{"n_layer": 10, "d_model": 896, "n_head": 28, "n_kv_head": 4, "head_dim": 32, "d_mlp": 2368, "vocab_size": 8192, "activation": "swiglu", "norm": "rmsnorm", "norm_place": "pre", "norm_eps": 1e-05, "positions": "rope", "rope_base": 10000.0, "rope_fraction": 1.0, "qk_norm": false, "attn_scale": 0.177, "bias": "none", "tie_embeddings": false, "parallel_block": true, "init": "normal", "init_std_qkv": 0.0159, "init_std_o": 0.0159, "init_std_up": 0.0159, "init_std_down": 0.0, "optimizer": "adamw", "lr": 0.00033, "beta1": 0.95, "beta2": 0.95, "weight_decay": 0.43, "lr_head": 0.00276, "grad_clip": 0.5, "warmup_steps": 277, "schedule": "cos", "final_lr_fraction": 0.0, "batch_tokens": 65536, "seq_len": 1024, "doc_mask": false, "z_loss": 1e-05, "train_tokens": 714700000, "steps": 10906, "dataset": "wikipedia_en"}
Each number is 128 + 32 x the weight over the matrix's rms, rounded and kept within 0 to 255. Layers, rows and columns count from 0. Numbers have three digits each.

# gate: layer 7 MLP gate, 2368x896, rms 0.0219, rows 1868-1942, columns 448-503
# up: layer 7 MLP up, 2368x896, rms 0.0216, rows 1868-1942, columns 448-503
# down: layer 7 MLP down (transposed), 2368x896, rms 0.0174, rows 1868-1942, columns 448-503
gate1868:148151081117169106131166181103112084177155101121139148152096117197165167149119137173133094136159135181183121086152109109123098138160142145080114137123175126175083115095
up1868:117147114116042153094138171109088126091165148101150116152157134097116147139114127102143137152175120194126131146151121101113157145202092100087141165155116139138100120143
down1868:078149132141142121119166154164164148147117101208109098144123150136119113114091110135116142129146135106090117116098137142099119114142160123123145104111137114089165131163
gate1869:154115116070130132118172130117153170151088140122102112081110131176109173064132119134092143155122152122116063140081156109095109081103122108135150099117136120142142149178
up1869:124149182036182089128186144138122077178119138116113148131110099185140147103112199181115089112163134129068048181143130129158130113112125119132128119120092102129134179161
down1869:145086126148122090101148166110111077124125146117128124100132127170115175164145074134131132113120123131210099136141132125070090138128118146189149102084127132146101122064
gate1870:153095098178091081127158145152199215143177138145112079133120094099113081123114131121122129088155152089094146109186148144095153195083112125159166157166110111120133155162
up1870:154072149130147186116134125133116093108075036130120141145107079117130123127102123082085099134148130168162156053160143168109116092133101131136131142122063126105147187103
down1870:153117132147107182171082221145098143107161128125104121155090158147161153164115106199141129107072128105142129101107088072160147112125143142122131135092120133128115106128
gate1871:126161077128141158158090108102094126141079100186144181131109127142124106191128128165151103151147102105157098115123169105135175152139169174126127136192125109173097106104
up1871:151129155130116100167092126129130207117191138092119151122156154127078118129119154065163143115154108081104112153112117104147122141193132192125125069170179148151067111130
down1871:094121123107118115108109146081163099098128127118140118125140099104164173118167147132130107150102127128122145161053102150102135148095112168155121112096101128111141105145
gate1872:104159118141066146120137128138154151128187132128066143144092163069117156167051126126143149124094104118069116104139138146136049127110089099125053148099110121126163145165
up1872:182131118152104131111121171128109134087140072177115125195105108158115138120102111160149155112143100099142098131094158104108121081090123079127116116130147119160070122121
down1872:152097121098105096107093140152141167137045087000132136098086135139110165156116180112143072140126203150128191163150110151171117144084127159128117130151124151184113139121
gate1873:143082104103105174169097115153152148103121136125086163088178140140050140111104119124094177131129165168145128099132094167136157128133116117126115181118133130083168195070
up1873:133122143149098134104118151074107082102107078121175152141078078110096111145093074059115140135100109172150213125189120146152182123140158120090105146109073147091115148130
down1873:167197127106113183144143112157136172183106135076121152112130154151176135126146135129153143119055153119130133154173141155129158110100103232178200189152101117137191127122
gate1874:169158187163082203125188081129131115158128043149063172099125180100090172160120104122094083114110081115082106131141151083122165175107123083106125136128156140149142112129
up1874:153102181071141102116135098134093153131142139149169145089211153145123127114162118152112079194117160113107134102128122135122140155137122051113129142074070165090132039078
down1874:193104191106183151133106090136145113187142136050155128088106126073115136148129112170113133102097163124165077121153129159163081152182103086128187136130153102102130136125
gate1875:128132134098141142080194191124098141133118132147127124123140143119134188174129103129078103119150174086123122151131153135116117118163135114136107163129107085083169158133
up1875:098074095083077143117119121164143077151144148093164068143149170166114112107121149107082154115142107115132057103102106079138184118099141106070135113172093108113073124168
down1875:091130137142167115161154112109144136133129164076079132147102080159133178111105149135186177152092110101135125101118143128130167109111085156194170154137138087138163130138
gate1876:157072080107124066099149115164090193132102116146155197130123112140153131121140104087137113122136110084065157085124134176134192119128138146141139131133132109121102096155
up1876:065127093111121128112138132126131165131143137110097126152144098124111105154179088165109117083205151163118116147144121112144151125108173113113083155156108120096094140120
down1876:147137100157113177148124171092104125094132193087156133126106148152206061115065134118131116095153078104112123145205114153123110139043088104079135172139171113152122130104
gate1877:106126127079089133128165088155231165107085148135192120136133152139109085149120106116164096188138159099072057139094141171100109128141119087097160099160135153141176134109
up1877:129141153154125121138098109197038157089155120149143169128098145147140138193068120132060131102130177124145136142114070160101058135158187114118114168135139197154097119116
down1877:106178099106091129115147105110221171150113142199132078069095172153152112135149123159153164223205114110118124117105159129130207148112105129106154089166137168088155112133
gate1878:093116087143072117115126174138194100150152157191124071122176176096174071124105130062160092193098104160070125155120106152084090136145118100172104089125183151104180195092
up1878:128061147139147180134179178165137131132098119131123124129133090096079099149165082139129149090141102067149150150130085118127143153082128077102197187105166172090065164184
down1878:095151196146148081118169182215115122097098125075077136216170153137159149128145105108162083130133104159187113178160151171112103156094097075072084130093066095151194145107
gate1879:122083138135120132182132126128186066133168112133090144085110094219123109121133108109145172108156180146103156127131151138162112155079127136079138078100159113077129188158
up1879:093128143144087142106087144107105163116147134126148127147138126142143171149084109133155178162123072127077086164147117074091073133073095146096142136127128193128102123142
down1879:157129154185099135135138117168110106167179112165065126079100155116102153089087081137111156172103161136099182138100134139151124175081142132128114191131159125185075133192
gate1880:146134068118099152139174130138086085141101090117115146146146097124177103089160148164119094092117123093084057148134106105107056107115171114037139129149176125155184177098
up1880:149140135115167204140120157134158128159170189129132062135111123165097054105122145144119151200088138132161144113084211147122128145171137169092039186064130106111164165131
down1880:092184169152122169195116152135136154132118145130081135159159117111165134115125126109150198153143150087204083144180141125089132060076118117088100142196116118092208079183
gate1881:073107104089098148054135122178113154147143148125088196108163141105132104186161132119095143070175087172109165191116202088137138134210118157071078099158137102096143101108
up1881:073181112133156103184107128190135156093137139088107080181144156138052180144149100098120137125123121150108139121116093094154100057151138129147153115112141067112168089097
down1881:145151124157086093135132104093127105149125144255139118127123163127119100062078126086108147176156175167143089149129072105107137138091163071114158165082126079132150132206
gate1882:091169095107107106087135171082177112178097139118118149124151172106150152117157095089138150107126138107127074071134140171165219116144132124100062126227183114124079143068
up1882:124129105145161102100130161101111125118109096106081135141121061134098125166196104125162179153157149164177068131166133145080135075150143116156162158168165112115068076094
down1882:140157043162130091090139065139102090060144145148104202117129092147112108123104143136180147112087146136125147160095104107095140144061110146172084136104120151165129120111
gate1883:100135065156106126094108133173182174144174078153106143092212156167119093201141136136110127126110111138104135169103161112160101169119111177093099162150146136103176133148
up1883:135062055207187130141114099145129125130184167118156160174149140101123125132088151089110148185042093120124155099203188104130089091133175094118155118111136130121162112135
down1883:128178116148153179119099092142124115135137148109131127210110142111163164118121127078134125168125122171125104169128116096122166136102119112159103150084116091174108109124
gate1884:135165173175052143180167119114119102130161153104119135127186154096060119089101150083111103149067117108093119137091184094139109161101158152089151144171096100114157171104
up1884:162145116116181106201156114134135151186091135150149156085154103125062116175147113151158142178157146140124102114073149096109102105129155127128109150133129092165123075154
down1884:158134101090179090127115134113122123226114115035140175092132092102199134115166143171164125133166131156089150139102153146151133129092087032180198085131079087137128155123
gate1885:158141128114111106111135130148168116121135182110100190073141149150129155121135139115160098087130126164138130153124143057148106147098087209133082176103095070063203117151
up1885:149120140131150107085150130127155119122105146121133126125111133137211171193155109130117119119098095150100099116078130107181134088163091150108125143100144142140179094100
down1885:131116144113135036121139156073124133206140103093099144174146122132170122131145083111099148144136099170188059102135105143106104127120166130115090102113096255147166132092
gate1886:130106159165130164133147140166091147168127158129112109067134092129177106121142107122153115122089141107158109142160146137149129132077121177153114078158146071123112080123
up1886:083205145188113065142148135135114112154094115156136118087129096143152127079081093104110097144090121122192122146121119123159146108049094187140140131115116143080120168162
down1886:151096155157133121120123106088106186090130145083141120115069097147096130126152161171126136181098126163119130103131154148099051121173152193110085153137114151153177131113
gate1887:120136161077173101125089196158095150113090160116150156107106139136104120104174088096142100156142106139136175116129156139098054124152087154154127134121155124144148130125
up1887:092113112129145124127158125147098156147172131092109169104136184092159139095151112137152138150149100118124149111132093129138137147144118147095127110060101121178106092188
down1887:118098129110151149151168117174192129129090158161122133109143099134082079140089123111108124153115103139044137161124116095136028149078149111139171111109164098141137144128
gate1888:124100140138118171117154127091098189100138117179134096116132123128142106115085132113109126070106122117122010111101116126118111099081111098153172165156102166111143128157
up1888:173127091069131139166070150118132148141152134145128187089125096164085075140098157124140140121125153119077073138140085110164092152146148142101060122186173172114151084141
down1888:146126097178185157134121133108121091115115111096154124114149185100159184076087097089091082135120080152051092184212120133153147083092100082172134145141137156081103065042
gate1889:141172105147073126167117108069117130108150095118105050107086118128140076156135144105092111133140115135115147114079167150122145162080149135068127136150127160096118180084
up1889:097150172177080075132157130119112113182173125123075117117199142106031145130154154075100105097098110173086165120158114156076085198185141098065102129132134183089142213093
down1889:121175199085105117126150138152133139165130087116111121087155151089198117068092102161121095112153187081154169079174150118172119121169167084146127139181138128150143083164
gate1890:105103152094144127088111116152105062167142054175145077160149101109206106146129076139145142113152106190116137105108126161178118151083099153095119151123066129155143141125
up1890:112147113192101112106102117080094136119094118118085145132113088121096047135160183134118090131093089147131065164145114095103101168126150129166137094070140128125165148125
down1890:158137108137210160117090114107077118091118079151133167146067132098253109137094177120167135062121150105157101127136153138121120091153141094111123112148065160081166159133
gate1891:147123144176167103174123067112136084123199124117194141082162127151109127114095171163118156099163115114105143094088165135120146205154135167125117140165155105091114089082
up1891:149102181170147080136122169135096094199134174157077130137129125150150148119180126151113127180143134150116143106188178117097110092174109112103118110108172105111093100150
down1891:139162142127113139116133162106096118111129127255135153130145090085077120164042118108112114134174125145124133104119119123117121076147145145101078098097183115115144111123
gate1892:076113089099149142110134146094096151096124110148204100251160129136188158165066117122138107105086124177068117173145141097098158049148180118091114127138145099116173099116
up1892:139085115160082080109129125128090128107158137123167094128097093072114067177110116154159119143152187143123106157100138157099098103124170088092146095151068121149101106174
down1892:106104123104158105134132119140121099108167188120078185149111074128152095177152152132109145116172086125080156175091117152163108110100096068125130120110095126169092134134
gate1893:116146079111136115152199137131161135146138131150079078186152183139140114191143094095090065113069176109151088153122136104118102214140115077079067098147129104132110091111
up1893:096103115109119097135150186138146054115118108091120112186228162128061106122172139117083080134109169142114097158163130147123154144138081199154093149187162118118152096109
down1893:175122101127169122128098188173174104099161165136127116141155121144112138163145149110117152171204133148163157117149110126112139163132128083137153143125082110143198162118
gate1894:149163121143097134139056187132102146145172151111159128108145109163087132153129090125081127104131133219087137158173129178084089102161150142159140170162165118102135137112
up1894:204157134140116156181112176113122087150086069141087168160138133163124101131136149106145097194083152104160058139069153109153126139110119136117157121133110159156124115164
down1894:123134083120129083130108168140123145097118141098142095156193098058131084126136100126132114147132169121187157131137147160114142145152169105101129110145162142132111153081
gate1895:141128142146153136164153153126116151165078116149120130124141131131137148146209201141161162121152085119088141148128207099108157142147204100133153126134138111138089143110
up1895:140123115141143150147143113131173179065114119150118055138136122153104118139138148137130122152154155107161101123190130145072103135143110134120103088143140116106165180137
down1895:132130152127110151097072107125122109121136146047167107148103142123137140127132138141061116123155076085123116181112093146107106145132139123100138084163148135136155146145
gate1896:129133124132113069163139150177142106140111050127139122127075023109175089101143110108149122158135121150155187116151148154035156151102095121158082086147126130137105186134
up1896:147146120083075115108142144129109168145129151135108102139130160181102102096092059132124118086132112096104069100128142164130172121148156156165106110148208118135141124161
down1896:130187208103153159135169127105157117079157133110171092113093101135096138066086059083130124105064061217172151148110167100158174157176139092164115150169086120102101132100
gate1897:204104135104084128113133098136134162119207137192128146231112176119167093103114062154106066113102132103068132107119103171110170129159136141123139103109102098169156107114
up1897:146120168107096133135121134119208157095119112116143150126177115118097131100128160125187149122107130131121158151117140115130146121165136165139133138067186184096140170174
down1897:183138147107081166106069093079091156102139159057128078124078156114149162107166114107139104136140188214121079114102098132110162122185087078169116097151047171131098151181
gate1898:170122139127065113185140145132085150105139122146103177131132154101125083076123134141108119081088171198085129062099056127098174123084117076156138158179167112132158164113
up1898:119114125118166117146142183091192116129102143151098167152129163056167184170142112155154155130141094165120126106122127059165086103126141081094137122088172156174129164136
down1898:142102106146154098098107152136123127106108103255163110136156167166095105162129144121124167156101116074151147069163122100136144128126116144156107095143165104125100090097
gate1899:134120111171117131115142100109097127108162083114141166082095100094121176053121115067178135105154102137120165111134158158170147138167090171159095070211124137115078123160
up1899:129076138131077173128134174117100152141154092110110182095088136166175100103086164150054167152114121140142167031145160159150131109165129145134141158134105067130114163130
down1899:124163182116077135137160133141138102124086121000110142129101137180153073115111110085149162134086146129115137173069118150094125125104174135213106045162146157107139137133
gate1900:152112106119143175108155162141127132138186177140179022069120144115154109178115120073158155175164092066120098119139095149111140118141195101088133128126162107084135167130
up1900:141123087147127204164156153106141124140176170157094141086101139135141142168121129094068182097117135099116147137155162142101084132113120194137116115123123101113180146083
down1900:107103122134142154124145136121145217097167178088078127090127115177134102138152117132141101198124171080065131140134174123198147130102131113143147106111108110162100174140
gate1901:116144141076142121094170111179116152144101097161101122122126138132094143112117139185106158136086120131117130169113122164097105143124151140114123149106067165135158106114
up1901:145130112119135107142082133109164107203130106076097155145142139078109116149109162066048135217110085159145174132142169115174159116109173158154146178130072112134126193142
down1901:098104124182134052095082115100156076123128151171115137128148070100137133121163152159161137108146098124125154153126166113110089139154104185095114090168091075102183109091
gate1902:177093108142112142160158146130139119117096110140134154128120113127145135089099124158140147138109108117109122183151108124124145108170087109115127103201093085150174149150
up1902:128095122100135143155163126112118121148074133096125140176142117136180142087116157170121087122106119109145158076127113156159122142181097081113151138110109122068140151183
down1902:158126112211123149102162130175133158145123143181154055104111137118082125091109125126131130109106097111155110128106138078108116105069177151108122130081134140122099144120
gate1903:168118119106101124139113128125161160117122119163141084123139140106102124130146156058095157094131119099145061115161176098119083115135164127140182114108119129119125101110
up1903:145150085160109092112110161120177120150168107102111111141116117145094110133152130108109143090126107121168188113146197121144102115134131100175193120075156077124151127164
down1903:132121144180156106168052127111183155142117050124106116160122094124163081150164113175141135130147132143101150061106119105152175173147115121126128197115146152189158076157
gate1904:195111125149123149111137115125110096160131147125076195104153106129143105077145136088093098168120111073124118126090128142125145058109165115144152103158119143130105121145
up1904:194167159121150125108148134097167144148152168153106118133169059172120131104122162115167175142057116186114142101123144162139108110104129076166178168107167134091162128141
down1904:102107101159080148142156125097150141126190147092114158124147106123139144109056103155105104152170095110099124157063143082134101147091129077122139118202128142071148134104
gate1905:131126132131203176110141127105090115115143125143180129209083156111128141131182088119117088123068106079177168089132151125108109111141111142199108124168129118151137098066
up1905:154144109180141152125106139148062165138155147118184103070079125132124158141161071097194129102114113085098170034134179099145140194168061125164161150129124139162146137147
down1905:116172167142131139106157156165136121135159137112153125140123097171129133157141092160146148163112123080168111157049077166114156151096138120107162183121093141091046126122
gate1906:152102065160108165141113136124061087180132136160082193116108083146113104118162109135119108158178107101128121154095023142098143101121131114121210188090114155114084170107
up1906:073076105127097127157125206080126150171095151126151102159126174127151116166154125099130197113098162144107158102159091146088108122156093066142086100192135145085156047132
down1906:123152221152113159155118138092087085126156102169114091100127159126152148141179108155128110076122075177166134110123125103066132090082157077111126109173167077096117179079
gate1907:146142102134152153145182121122139099148180178110102102193135172134111151125130133126126112076120104145197167109151115109117101157102088150140085074149162133112182120115
up1907:111106109086140080133119099149191131165115176158098174161200147174138080221148125130117110141164133137106132098092112129109151133140189122136134129124131096151130079138
down1907:089155102150125132087148158147086124118126087134100111157114108100111088116139141136102132166124131134129155059142067074088139143095154117182177121153133107102172206139
gate1908:181096100088158059085101149123125125165154055158119180121061068104189123117116076057115120146149175111114102164150211106178123082141116121143138137225098046106112140157
up1908:157122128159101088121106188163155149192106143110034070156148116128172139160097177101095067139099145112178051161152116168120140124120147137150132156160158226104136137134
down1908:123173138152119142137161204172101195189080131193118088130178169059099119117141158144153104110103206100140097134217112173119085144036140089105157088127120147172113125138
gate1909:121201168144087119085114071113202141093093114178118162142138180119095101101099073188201110102137168036143127092100120159117129146142132143160148191115162132084151135152
up1909:079115161158138201092075110136161134135051149125112179086149112150095120155128083130162111107166129070103174123201110107112135146148082094132131185124128128183130100114
down1909:143134144137148178118082129188157130113103112214106180120075111139159128160092131106143137154128104171114124124189118146149157099192136128163222167128087200151185128139
gate1910:110107118110186139109110107136131089178139136134154192086109133165155143060133144130166190174104120124083137163125148173196104101143145144151121178135186113148090075169
up1910:139152056208147159187196113141093123060186102136110107113097106124063189102132125160103150104123110118131145169119123097140074052110112083065149116140129158151103068108
down1910:134164114175116131169169172118086106133117134170133119160099122225146145117127134102157102123117136077201115137150083095105125041168111142151100145160143118162115116138
gate1911:175154115158135093169154192066194110100151117132096153118100165145114090171178072135165087128156092106171158102156110186084081148138127112181069123133147152075089150164
up1911:151124163135114133106118169097134111154084163142134143151150143178088120107077101182176111144105139084155119063102111107116116108124116100161175131151174104145111130059
down1911:085088094107128142158139145151138167208099157235140140144126211146098088125120156052113113117136141138131111200144169093161130177084095170027134095124104146154130104118
gate1912:142088145179142154135084114123146204126091140129099161183109131153113147118123109177133119073040095107159080178147097128066099169151150111097085170132112140132168082097
up1912:123132074102133100111131152176093055121111160144119150105145126116137096153200161064066108169141130094136202063142166123201165098101147106173121124109119090154093170179
down1912:122101069180149141131206134187121094139130168173141159131145214193107162142096172119146078142152081102146143115142104124152157089149089155164119160168107137165106164072
gate1913:130144076049130117193070133149120167108169122146189167114117214047090108180109025123153111131131107128160158062162059208175098150109131154046156158161079116118080101125
up1913:183104150077160118166102095156126120135158162133107122105105135094110114113116076113125082203121124096125126086129139144139112129114118114159144128140112118112121148108
down1913:088130098156140096068187142093135139104062107133113154180172128187162153119077176163083137142151122155114095156159156124100190109173131096129124086123148147128150129140
gate1914:147101086123075161128120139122114097079098152109159097151108151134158123093111206165126176099135140118097136136170095138102164113126127118110136127161122077072087126142
up1914:153134157117126145119066127166114130153103100149168132127128156121069129163126142140098121113086097175121112121130157098156121073096121173098143078133120081105082084063
down1914:156137141140115114136063139138115121049111214061090136135176109074118104117135111115072126117100121115119124128151114125179135142132187142126105175103110157105108175116
gate1915:093126118150101162066128152190088108129113052169159138125139044160132128087145172145057117164087111139118107173096171136100134120031151119174142155194150119080125154061
up1915:073128118134107149101078138178120105133123106128151099100126133131135091122142183129108105060124114141119156098128144086084168079116110104120130132172138102128092134162
down1915:204120119069139129130145087106094101207041127132151112130124147141109124127112164082142091217148141160147145122183120114150121111173059138111132141136105080112097147085
gate1916:154130121145160142174148136113058103142132157153148121139049162164151140116106181174182115069130141106120177109104185122114112092078203163094126130176134178115141144123
up1916:100143175145064110100099094097131113145101103129132229189106113198154087161164133170118132163122159123134102156112124125170108165102144113145108071131138076108087142100
down1916:111152167134117143134116147166143187149126149021095202116061208140097125115121160182124133140092181151105127078138155057164127115146126186123173075135102146142129119143
gate1917:157157121127164161180126141121104125121067194122127138112113162123145115140101118114111184115065135133058111096175175127101204114119095060146204136133202082161130109076
up1917:162149166157085084125140102124138162132113149123105119091125062124120115186095089175168065110145146092111108203096150136149078157190110122169096096064066169143117147113
down1917:107137139108086131106139118134168100140122110255133140143147145113086083062146095190122131183114105107153201163135110158113189081143090123133120167122153107147114120146
gate1918:132183132178077144084137075147070087142192116135158148104106161118114100109122181087078116180137194136146143165100042130133163108094130093136138099103140062138077139075
up1918:129114127145152190146161119144077091130072122107161118149126147171065067111092101132161143148172127179126092173100095122151127133031115105103115147078194148159127151070
down1918:030131148102089116119059100145121160139135133181121106125095142135150030103124089118089086095193029099153073155142134125149134117126067072135101127174171193104127125168
gate1919:120124103146160123088096118145108168129129129113045105137119135183174077139141115124145126117086162127056172130122074220093174089144117159166125109118076095131138103144
up1919:123178137135138091135167139089128138104148097143113146112150153075172147139150160128119124155099119180156122110167148065147088147129077096175070085088141110139163226099
down1919:128144121114125087127073107162075165137118140234079127187113141151126126107118188111079102132143130075053121143173150120114137119126154131135162107104114093078121162153
gate1920:136112179142132145170152145135081123125068154153118145128108126125134097097167102099146136112078151123059141149152108126136089083149132171172118173159159092118133132149
up1920:098093092127163159073193215081132119126137097114131134146084155120144149174099165090143139126121154145145110122157162181172116086133133176114170113123126109180132162094
down1920:103182097107136181127181115105151136169107123170097174133121110103116098116152147141123177175089168073183135137155111126129156112143133112168023152145089135077143095113
gate1921:141096113126152102100177046132128113223108138150147142115176158140122160139121155110092180155157144086060141087199090111147131133100099159105069104175185089117109148161
up1921:121080142158081102096151129129114149159115147126171117158102180111180125136099116132129115116146176084181176165052178124126097137068131114139119130136140133143141074120
down1921:116110123112133113080120084113061141119119101220160204098156153156093076171103123137080133154194147116050114110207191126123128104129087132130150157154125097153088113141
gate1922:116171069134145158098139071173098139182139086192127090129117154186104116123141123053130135130126109192122178128112143171113092055077125096137131112199162089184113118117
up1922:139135191150150159185119126131174114103104104154195139102147126104176103103142171130154090130118108148123147100150078154131207139076135148117177190157087145174118121124
down1922:073122116132021116113123119068131107091172143070182118123182067098128086138120136162173163123102177141149118163126107074150155096116146167100131131131132088108146150111
gate1923:153170114136095127109101135169131081111115143160101114095128084103145143090131149111136100146141126107129099146132174134102175151119126113146123108142143166090158132110
up1923:155144121017071042146136120149120118155125156157165128142138129098144130153156106093130179086099130072080156106169122139150125091131130085102127128131087087105101132143
down1923:164134141076114149126137137115147128140163152027131134151095145181133105156137086131152153152129154148081087121122162121135159104141085162108121120157101154088128111146
gate1924:162134109107115127225117118165136110115084049151103121123135108132099125175100143119127113160097099164183134020184186081118094117090167103141148203101122089110155116096
up1924:196101099125183157090160164113062149172176122107109132107166143168146150160102150104100093144133133129191171139174107145127128131210127180072129135090126078154145102139
down1924:126157124130136137144181156095142161121113082205095092126117086142102160142151072099100134095092145131175140082129154109144187127125151123127132158115107123136154158118
gate1925:098075050128165182172172131135135132131174107130153161198147136094104101121154081162109041176146165143121106138146157147127128056136134126111052111088112183149125033077
up1925:146146095134115116111136133110221167130121134139249100156102166093089074109096148098091127102131170165097108163053142132111158107110119102194109104145120136177098136143
down1925:199087158150067151163109136095113092146087117088072152068153135126131114145128083084133134124169068241135114098158143148103102125125148194187114126151124107103126100065
gate1926:064137170138120199097127117178141169191159112143121158146085160104097084185160121082132111163166163127117167117169146158105174127099177155125065119185175096120121146131
up1926:146144126155124155145169116095146097201086068104152062191111079092178153145110147088150163138096143158100174129191165191073145099201101121151116110129093120175110094192
down1926:126173168143127168127145106138066177118102138045197132191092091140094098061156114164043105143118099134129185097130122059099132114153102153201094133138104107135128138133
gate1927:152131147163132149139105124136123099093157116094132164137126084119114097140102157103107044119103150128099088094129148147089085107132142165116107193046154130141119105137
up1927:074126170150146148204070178134116128205105135128144124159091179145128160146166078111167106127110134116187161123153138171103110148097159117157147105056149164119127082125
down1927:163139173178159136147156081174120142101075113130094148094124161156082125135158178079143115134113143080163107181157079095086120168132149108140149136123140164153077066126
gate1928:127192165170151099118134144124136165094146137112117140128068104100169179086172133150153111152120146125082147182051162118078087100137147127120110157123081124121095148094
up1928:091142094112125073127089113145161091113126164144144158135134126138109152087143084095159182133201100143136149174178104135138175106163123109166133133126098106135143099137
down1928:122126110130121163111073135117139108131177169083127143148119188152126143092132108110107104130108103131145127148138126157122128110137147106114106165078180087137127174135
gate1929:101219183146183125143155117120086180081206142122137145121084185141067106139123180151105046151083189165111171117152185172139094092124121101097073048128133071139153138105
up1929:040206137184175168127156130118095189115157134104081168131124113175038184144127176136100063138113152132085117174144125124138158137051142107098055128179199079134140052100
down1929:079117113070212127134096127165172162173161178084148187105099140138068108141158092159152157102138131151085104190106125074100070119126084102131095125179113126075095136127
gate1930:109134173158229076102096138093097160164176115136152147044153128159099152118112062114163138152155133132107121190099200106122049046181108146084139148130056022097103103164
up1930:132130132132109136139164172130153056177156152128114123141144092117160193153225142128208137201163089164152072141211146091084083120147113124080151143076109051095147105137
down1930:128144083134118111141120123149109105147117133000162098085133154135150151121137123114111166146146120148155105132136117169121159134134077127139129128135132109134105112092
gate1931:142120141152118111164066162097100101141173112104106140168138154144126063151159117149128149137117157143134090174145131146129162146081169143137120113150094152155112171096
up1931:106086170125116151166158147142092086106148126101134078116139145151199085165163160132095145102138179092161135084113131101130133092100083105137138184125159162089141135156
down1931:121085163134061136144117136189124086127176074235157117103122099125147084097133190114154099135158130138102160108097172154173130119125109178109149133112075133112083083178
gate1932:084156183079123117127162175077122125115145088156089111137198125129122104108145118106172165086033184195123112122130086140162151134153091114119121167126127128088136145076
up1932:145177081127163143130110109156130149174087075110114121110132099160182136170097080158145128158108119148185106173130095124128105136111107188131120153162155094122142088104
down1932:115075100163141141149090180156150202143158131061148183140121103099173114053112089136136162125100115085140101133114104108131126135097159177123126131119101128131093138128
gate1933:134142149170119075106125085179146117128105150096109154091122162076051181112116115197135131142106125123064190132096111095128094082080120190121153135124096076166149124160
up1933:092125134045134117143167148136138107133185079123181138120113137176142106166104155094143122173148130147157059070108121161110115106138123104070150100159127152124093118094
down1933:099135181135090111151088142136080115150126102074161186163134104081129126111086133162115133077139180162206123097130071205113120093167096110169161155183115124089122128133
gate1934:097219125079191031087145131154114101162155144126137067107118101158144172122168172136155089126162090100085150115097143131178098184144097139101161146195126090152157175103
up1934:157112079081126097151113150067162126105112145144119117162141137116094155144134117140143093086122141112115146130113136111157152107142161154187112106123162125167147070106
down1934:174141065118164100112119154148145100135161082059180140107084163122127131220091079109142092133126197107116175128082178105142041118151123166134149112138084162133060124129
gate1935:103114099138145143084145121095115154069137120134143092133191136139191148145123137097164114138094114075124121132150134175125112064109132150161105160188188107121113137087
up1935:150135177093165136196152105177092100130119105110078126162127093140138119162169147151109117089112161112110104143147089126090088124122214168060115131120073114166113099107
down1935:171188099171146078085090122119137151153154110119099025135135156139133149132125158173124151214116134147146144132159202103174110131150148165117111113109100207109158110110
gate1936:128159118111115157116141124136108094121159144139163125137118180138124097126131101063057146159116142132128112103126102155131129115161103133093105113134157133149131154175
up1936:183111161087168093154119158198113194155142108137136126125134086164136110176176135124111119144156134096113184112132160100135121124182161127107143122162154126129127162115
down1936:136181115089087090126169123106142145105160112097111103102121103182140152093118109187156130122138114115128135161158077107115187209154127108207149145128112217149123104119
gate1937:127086124158149143056115129107164121170120100120190140099075176103121060186125082139123169080177121169115128162127171151074126121101095101135087114079130141106121072172
up1937:110130119139142154144101086160125154151095115162122190077082096083174173144086086114167131097109106110106156139134081150181129132099129118122141081219083184104142161089
down1937:090134111141115143113164128113055158068100071177142098146135174118127140090146094164119125162180136102190121124091147193119124151119106169100161112069171085129167151080
gate1938:111139092179062164164061127172142111140091140127133110109058102151106101091155139053163154098118098146056144131074162098120158161157141111094155104121109132084091184134
up1938:154129099123103165148161152125221051155148147147171094091124069069111107120116116071156064160092182100152141104120124163137137107093113094166130102120097143106141115141
down1938:126164125067188127085131122192154148170095114146104123155126121129090130168133108127120108134159114165111138067105135106155122129137160139094081152098105107098120086129
gate1939:058190119069138127121151155118199117114165178190129147174090163122122123208128164104137082101120109115110131166083138100126118073151123174081156078150167134153141140095
up1939:120149133140120167120173115130109123213086091131090145157104155163098152119117153141138156091099117161139109139128083165164152076097115082109113120109209120146099107144
down1939:078139108127156139094067119116120178140124128092146113135104130098102134113121181096129096086124129080064081122095152124132072102118109072157118075174087159163076138164
gate1940:118071137188159158098139130156106111118131104130161117130152128139070115125144112118064129105138166135091150141131072178111124090128103188148121184141117147113130091116
up1940:152159140111140106103140145153135225193041129132142148090112122164204171148090133101145107171148190004094120103124115101124169141101089129070130130165117125125119113122
down1940:155109151154158090077126113112151157157139224169065133044083118145102148178098159117070114106158128157121159085140111141110189127126096099141145164105151127148162114183
gate1941:136171111135107183088088130151135130091128155141252100071138121084171161171078151085116110155096109139123110139112153104171151133048168085116157109100112129115099117132
up1941:111098146186102085098106134122099176143090114086080093154138085166151133122101119142186150066122119124121111135127151117172097142182121144102150141133213128136059131135
down1941:119121174140146116092147089087193181109073092255164146154137126116163141115162069103100162114119109114129155112153170127106157095155095118131144129119118123124148154094
gate1942:142154100144113128196137105138081134148107155155146136145109108086088133149122163176135071075166108092092165098131096106112106125142116114128130177071170158110134134109
up1942:151105099121157135182147157124126160131124181146121118088156088100161112095146131185134142109104153137096093109117111162062112103130115137175180177081098099102154053121
down1942:105141097116091130145165173099113087128127066015088165124107129161101130107122133128111122202138103164154131140122168182133148120120117142152118115128105138131130146118